Weights of a small GPT-style language model, trained from scratch on English Wikipedia.
Size: 17 layers, width 160, 4 heads of 64, MLP 640 squared ReLU, vocabulary 29849.
Training: 531M tokens, 3689 steps.
Each number is 128 + 32 x the weight over the matrix's rms, rounded and kept within 0 to 255. Layers, rows and columns count from 0. Numbers have three digits each.

# q: layer 6 attention query, 256x160, rms 0.0434, rows 0-37, columns 80-159
# k: layer 6 attention key, 256x160, rms 0.0435, rows 0-37, columns 80-159
q0:127155117111089064090162145128154172096136094129072072137079106116176114180159142227170212093253103083111038031075135144147101175096125153100175147116141046060131092150136212132155159112114120118114185164093089093172094171096113175068113162
k0:070120126104117118106167194103113096107090094119126117098043073156152082163161135217139113119191145176135087180039156113104163161118086134113157160128117127103119084084124163053174165173128131106169065107180104147115088160082114098097166162
q1:101150142039082154080121208137175125118129159122147115121118096123140122167112118141137130155130100100138071098109168098101144117099131078183126102139060089169125112180136099151132137180194117136153091145105081117048078160103132148108107118
k1:075148118188071159121182167145100120111151091127078146149113079092159122144129118144105120121107138171133066181126187118036124133108075136134151111145118032118133077122089103098068183088158083171168085131138123135095102115132051054077084133
q2:114122110181083171158139074138127101144155097130164136122109147110065158108107127112077178100142155131134161173084157183108170144120141123095088065137176120101145119106116139171113101071141140106122140149175187107134166137126146165145169173
k2:159109115097123105129096148124018122124106113141127120129129140099072168165117169152075143134093110101150156053133177145160158144161143084152129111157117149095136058107101139108158139084137106150062173190083118126085166135073169147125150134
q3:158129124129102123098143159144114093138159146181174172123161168104099174093081128128142111148078162093182143158165174126121148085098159080153124104116116123165106099154094136141091131126154097128099100167103102143068125126129133204162140108
k3:153080111131125122133123130139136071097166160132095055095142071146092117147137176113150159112160109131126097141160174133156163128094154131110134119149159098097079091089161132180126146076123134153176146186086097117098149144067128104100131166
q4:156103135128099152138133110127149089122154180151141143134161120149125158119083158107168109149157146087145117142145183096158158105138124117121131127138166121096090114133127087164094120066177107164114139135090117101099125127185131173129120155
k4:164119137071112078087142081099172127133189220110120176109198108123142101140043157138181171130156105091104118170136108102144138132134150142118146060136167107137149182210116081135116122123121114132140153114074142068087087123161130195122114126
q5:147107120172103095078169091118134114152119041145109142129089155137160148132130144182167170105141119132099107136081112188086123127102116161070105125144119131052150121120120168193173147114090178133066169115116166126175107159075124143151174142
k5:110098084094105171136148104119087187133084117111129147117134177132112162099180118109080113112113122121134079073129161156143137127188042123155100144145112125106139142111143168152120145125091137123108163086161159160148162164158140137147134111
q6:130150113166105133141138134099109110136128156170120127153142135116131160130076142124116124104132112167167156140174164132102125125141145114151162101103143107136131111156133107117088130100132096125122101133116146129112124131142148093159123125
k6:130125136117107160123109144173132121123110140145139084109104151113078117116125092147119113170141148134161144123128152125136136119116135104142098136124082158132114080104108111142162136128129094149133167174106076152151118113088109088149141135
q7:176148113119126156116081120145117132150120100120182142094176150145124179103149113119164141083063116129125152149139215165127085074109110146114132147125141128126126110121127130131121160163138123113102146168115145132168105086150123165155142143
k7:165138187194084135113078152167169180125111125133107113115187189131143174147160106142174133125115092069122182139114142127138146117113200129129138124152199167142118154110143099130170109119102101130125118115160142062123118146096128159137147134
q8:169134143116118115108187123139141134176110125114099116154127120142162114109088124136162120138120114106149123128180126127146154085136122152098106138116107141116107153122152103119133152163124149127123115095109130147164104165117153136148137115
k8:176141103165135118126104120149160117098137100089120129132128114090147148112115120106120141104111134173088037097182069097072133179125078163179101115149138116094134148120133134104111182152094183105119164129059180084155117126120170169122146118
q9:146112143086083153122134094143148168155103125120159115125179133126119136130146131103117131156097105126129100136160196121079120137151128159108120086143158121109143112105148059135114134090137148117106123123110156138119095101136163113129126139
k9:195091146130110117136123110153115157107137135155099084175186120123129142172119127149159122147135083128131154128124141187156141065082128091099111114114175105102145168076169086185152103106115122125155148160114129073091158108115110150183100112
q10:109151088076111100095197137127110149140144140161119116113115116128156071121103139139123168132141104141106102124127073167081118153102131131160131107184098131140142124139175125161144132133118126164193102127141115148129134135142163068110083146
k10:105092133132135162122199116131069079147099079141140146101141066114118121121142136199107133086123146122167096169092093134080145115031097122135158117076116163129156076133109153187090150175166172116121140126177140109069140121155141093170150108
q11:132166144143123145112122152120128144166131124160137105118142143124105114123116135127113093114107144174161141134133115123097107120143121129153174127120107132146140112146115164119109138131118157093150147135119124148128115123153138112141139114
k11:133158075151126136159155166172108114145111088136123111144097144178089133157165127134115169147100158112105108128115114154089150151116203119134151177104103107114132109115126173122100144099110124132163119125173109109163154113097136081101122151
q12:155101144100128138154104150162123190124133106111142128119178148138135156126178154159136132107082139184146134151164136108155091113127099113139100178137163122125093095105154109155098168103135110087099135144115124134163151110130168121125099169
k12:162141136148129099124149109133112136150145117097132123104160119134131199106173142164178131130078194119076134144166106120137138150099104124121095186138214178097138108056161108134147148130133111153137145141096183166114142121110133164159109150
q13:141099085145097138102150115123116128134095081105155172096107132136141142165112143120109159083126133086113126109143135146132198128140130172099145152111126135103142101113145150116148138129100149109123131111153109111142131173151089136121144116
k13:151084150168104109135158094122103161164154171090107065126118128140161117105125124129123135139122125128197137057162155129060108140132179124141109082109148068168123118134148099097126105131152146169102168115130179128099139107123112149135116133
q14:126105126160095121111113133154169118131140137129147148136166147105123163127122125132150100151159132125087106121122140122114122119128107147129122078145139127115126155082084081116125144102128110159090153148148152111094116159131132159118125139
k14:128094181110105113105085079128135156154125163125103112148173183084133127129062096121141142123133050108139101175107138154117168126109139142130169094155177150190151154178124147132143111108141080112148132089128158109113120130164097214120165151
q15:150174091117178130168124156161128086126135129116093094154108146141111099140123087103140177119139132155156122109137125179113133115114118113146153120103127113133132146160041157115163144171111135111121112128152140154149151148122133159150120113
k15:086142067155139119155067158130162138130060116130151090120126186143156114117144049090144102134150160126198134111148125103140149155143133127132146137160101138150129140165132141130150117135105107151164108159139096123141115112069136112088198104
q16:120126126147147137159188089129099162156104106147135127116151130100104175081115165207098149136131162168145140147125143107120110141125133115103109159141158138128114128082121161160101098058146127115143157115143105156119133136154122170147147164
k16:129088116073167159076133107150129200111123159087168097193089092170106128097147171165118160156106105110090128082150163101125111139152167168179139119149114142157153083134108134136139100131161124203143104120136162081122139174147143112162151145
q17:096117049121146140143091116134124139135113122091136127163136105162140137124140123121121137151142087148136142118111137097135138122122151085097150126098116147121126150154115100150144141118095123108110145181084129159143141092131094114159113122
k17:134177164098117111107083124130141127088100158105078086073172129163119096158159091158168126189162155117137105102135141093179160105157150110137137109168129110103143155160123132109119105121121074179150116131113183061168115117099096147157116069
q18:158089127169166108111120102154102101116133131146114160108112113125125195163163147172178152130139102058055113156112115093161108123169138163131114123150183141130111100072115115138105111060131141106119187159084098083084081150115119098146145122
k18:120076170131145134141101153124126139174112142117136082164117174113131185114141110111154092102131073062144125158127183174155110149107163158082095090105120060136142137123138116134100097147159079124093161103139085143143154112166109139143109125
q19:060135123106147122060152123085191136090126154163087158123074103143171140147102130124177144124159130157119104123114077105109126170137142147146194127153111112149167108161103155089165156151105134106139112094098057136089111155117115125108147074
k19:145068102089146139181147131159107186141106125076111108169099083137136158164176171201156135108144132143097048097098136087105097083166041181131059155102113091066087126041116075163105135080146145131093161178058149154145093154145158108098095135
q20:165104150154058163164083157126080117131177128160156140098175152129104154116151126124113099103162136116124125164126140117110133095123127121126168078145134125106077118147155124128129150116131147102128149141111139076105116110163101190201105175
k20:062145066145204087169146190175125151201126130070122131121164128117115162161119138101173101133136153096134175127044081089110173139103115147125136147115131061162135141121081077172057173126107112030110164139117096191137036117098153138096066159
q21:123155158118165094084138128142155075154152138114139120128133106160111097120104169174165114140108147100181196143158145129167124098090130115101146153128131146122176131146150105122125097106125117109143109117107149156151139120100160105124136107
k21:202184177111082145127166128114165110090181107134128159154110136114185160135094133099126128165143101123146099125199063143111101174196143147129148160159167160091107124172096136097129126128076138130147130115127063048138152106171102128109133121
q22:172144174137101131147101121137103103101174130147138159119134129100066179138173144141108116107180198068136116127139133127168163131084179118115137131108152108106116118160112163130130104085114194084179121188116116168109150146163118164166117119
k22:189077083153198023207140128115097155170116188124132143147112140188097150157125115133137107104103095130131102168050093137128080124118111151118114092119135039154170089124106130155061142117133158179073136151086130070105138103073140175086168118
q23:097166116201153106097061174088120132141103126094137148126129176107166170169141112181116107153113171142083098100102123159112145132128182148103109142080106089170136102172081101132160134130187118170134175143096134141086080082177126174101152084
k23:180053126099080082135110154197079118112151165097073069156112172180125091118103103140111153147134137128123200119104131092107099071117083159194116123126092120093112142181123104085106076100152100170177111178148090137154163141060085144089105147
q24:142100125080169160145190102091092123124109129166133156135147123125129110104156133115116110184095161155183133122153141152145147127139147089161122139097111137128145153061161156152152164169113155106142134139104083106082125114118122123133106134
k24:045122130100099153084115178198126114125065125091088105105121118135065088089179094065115110101123121165163150098152168139104159127098104140125087146155133158134093142066090132119155118158138105127192092196114120097152117110118087082124112059
q25:139136114157085159147133088154179112159142113105077135164142143121142088122166104080135176152100116166115088174123127155066087108111058146169137130106142125132115121123125081155116131154090077167137071111102116085170130089136088111101112102
k25:105122095142178144115145134106178186125110137179148112106086088088129102198101142097119129180047143191102118100116117175115163085109123061144146120142109150112087152071046152090119142155140195125109123076129127197151085102143122098184155062
q26:145074157099149064147114146065115109142132169138112152137133118122159080094115103143113096105199134131181116095094108062162120182139082138144207146126108123131112068177130126146093121109162124151142149129123148126101154163148136124109097142
k26:060034165130120117125158086141165148131142117093160166171144091112127147146124134126088150101136138075106114136148097114146084079140110142138125101139103158182112205093088119104141176134199129097159111185191099115072113160180098157093130123
q27:115119095105102117111168079098108120135161102120156155086131139125123161128157085114136127143131145116073124175126164180119127142107168105121106161102193137116108102129147139123075106142116072100119103126131141153167135102118112143136115104
k27:158163108177061160123186179161137111120152121192184090131139149093134152157123123099149125106101157142119181062175067191168132137085156108189153041097151197070132117136068080093157171109094148131175154176076164060144121150151131066130142122
q28:164120123188120119167145133120147097165108142140109120150083117108150131121093145131121145097161129126171113137132088139156156162138125145152136140060101125118154113153118150137147153116123175132136156104124106118087119185106144085135099107
k28:129091116127161127108111151112132099159123109095115145099118170150143127096125129138110096149131121156121095112152098091078106114142120128171147121130094119147115098141103126070096116169124149137184167094134143140103088112113148134097142119
q29:136152139134111073143147130161124090108181113143114176104098135104142121101135126140136154146118112145149144132145099123110131132128158096114123124110140134134117081190169168183127135098123135110168133127127109147064186184104178095188111136
k29:075123106145198132098151083119105105148107153210146157093107144167085108099115109104080098146118176099165140196113205149149096123136159124148090112131119132150090065127098074152129150184176127147131137138162130136124119125077146040077146132
q30:169128097136103114119148152125110098117140163142104151120144155150130123117128075145136149174110103103107108143115150167115137065107103143141110093162164147130121139122121114129105110119116098136134098143115121138113102130101128132150146134
k30:137126126120122121157152124111134130119083142133135103129127118055112147119136189119143133154142157136154138114091106158138115137089104109138127081156172115085099089092126097144125118146131165161145164133146109131080126175188117122145147074
q31:096107067134095153134137157154165162133138134104159097117070164107068096093193131191102075156120150092061061079071113147078125097120120107149110118159125167126155135151104078142135130122174177119120138106173149148119095174197133170113100099
k31:162145109151065085103136167129151141113088146133154165144155116106142153143047168122132198124192113186201147146151051105156118132071170156189124110086126117121135146167096150134145133165162163116214159167051225076079110164139163106115115109
q32:122145132161231119154090053126150166134092135100135183109179132117051123055147054009129095132021132181091250114146090134170088139140139139048052171155107188136170126067118169163130154173084134048121166083182167178255222097104164091184212111
k32:148117143130143105099110124146160187063129113087130112151105157139155154144179092148170115109165132073070164128113068163208101118146111150087121116131200139134117202110165105140166095096085138164106200090131135079143134126131131173147113106
q33:109137086130101109150085082134121126137134144111151137100091138109097127149067129113100164107119117109140113093068123167150171155165123088134125146145117150143162136155080168162161095137119146110181158133150154103152115152126108115105176134
k33:074169159131164105089130199114147100146096181113171151100116161110094131108091078087092077127115111126188148130118186109098139135131193082134107092166088167147178109183101111084140154159173155113085078127136147125097152177083124167123194174
q34:095114111139214100165109152108121171085107136089112115105112152148175104081160077127086140168148130173119169088106074139191096167138108167089092151110164173111104137127127123082152092119107157121116134090190159120179155118112089140139131141
k34:082073107083131152121108092083147119170163145146163147163153149124122173058125084106088123110165131114055199166153110111189129152122119083099109116162173148173161132211135107162153160094121145146081131103160192103120146142154126186125145096
q35:161135100166111143125133082150109153158132094085140112110118110155134136065143103109117130131111094112143171099118172142154137113167076133088124112113143144102152119120112164104177129173089148108121162109128133132151124135076109121146183153
k35:111154183141132106127065176162185156082108126113117127137181199083093155128185053093122093147137105075158172119150206147162146114125141126097100111194164119125075119189131103152138117125060076124088141176134120115164154100059126188140136094
q36:107141127135068171145090105139143200094131085108140109135100141089071152127178080131084132113114134138109160099089136116121061174098081126091073119119149150079129115067124156139144133125106104120088142126177182148216193141096155137142151160
k36:146094144075135106133129094121143147104151116117156162163140152105161151124162113153122059102097161094111172133191128118143094128189111160083156119123211160136139155105148128160158122069109161093098167121108181152201151098173095197117128137
q37:095189129139147128144152178137155120101124143144133113153136130099125136133144105099101076145149143194134134148147094142125145153116115089115113144123091111086120176110141094146105147172120178101180105096133127199090125087105126114093142083
k37:072122062132111181130208117187106079159092087121157160113068124138163083070142115153129054152131116182149102136172147115071119128196128095134129109152095154144213079155078130141103154147176136142111092149115111137177094140167074143123132110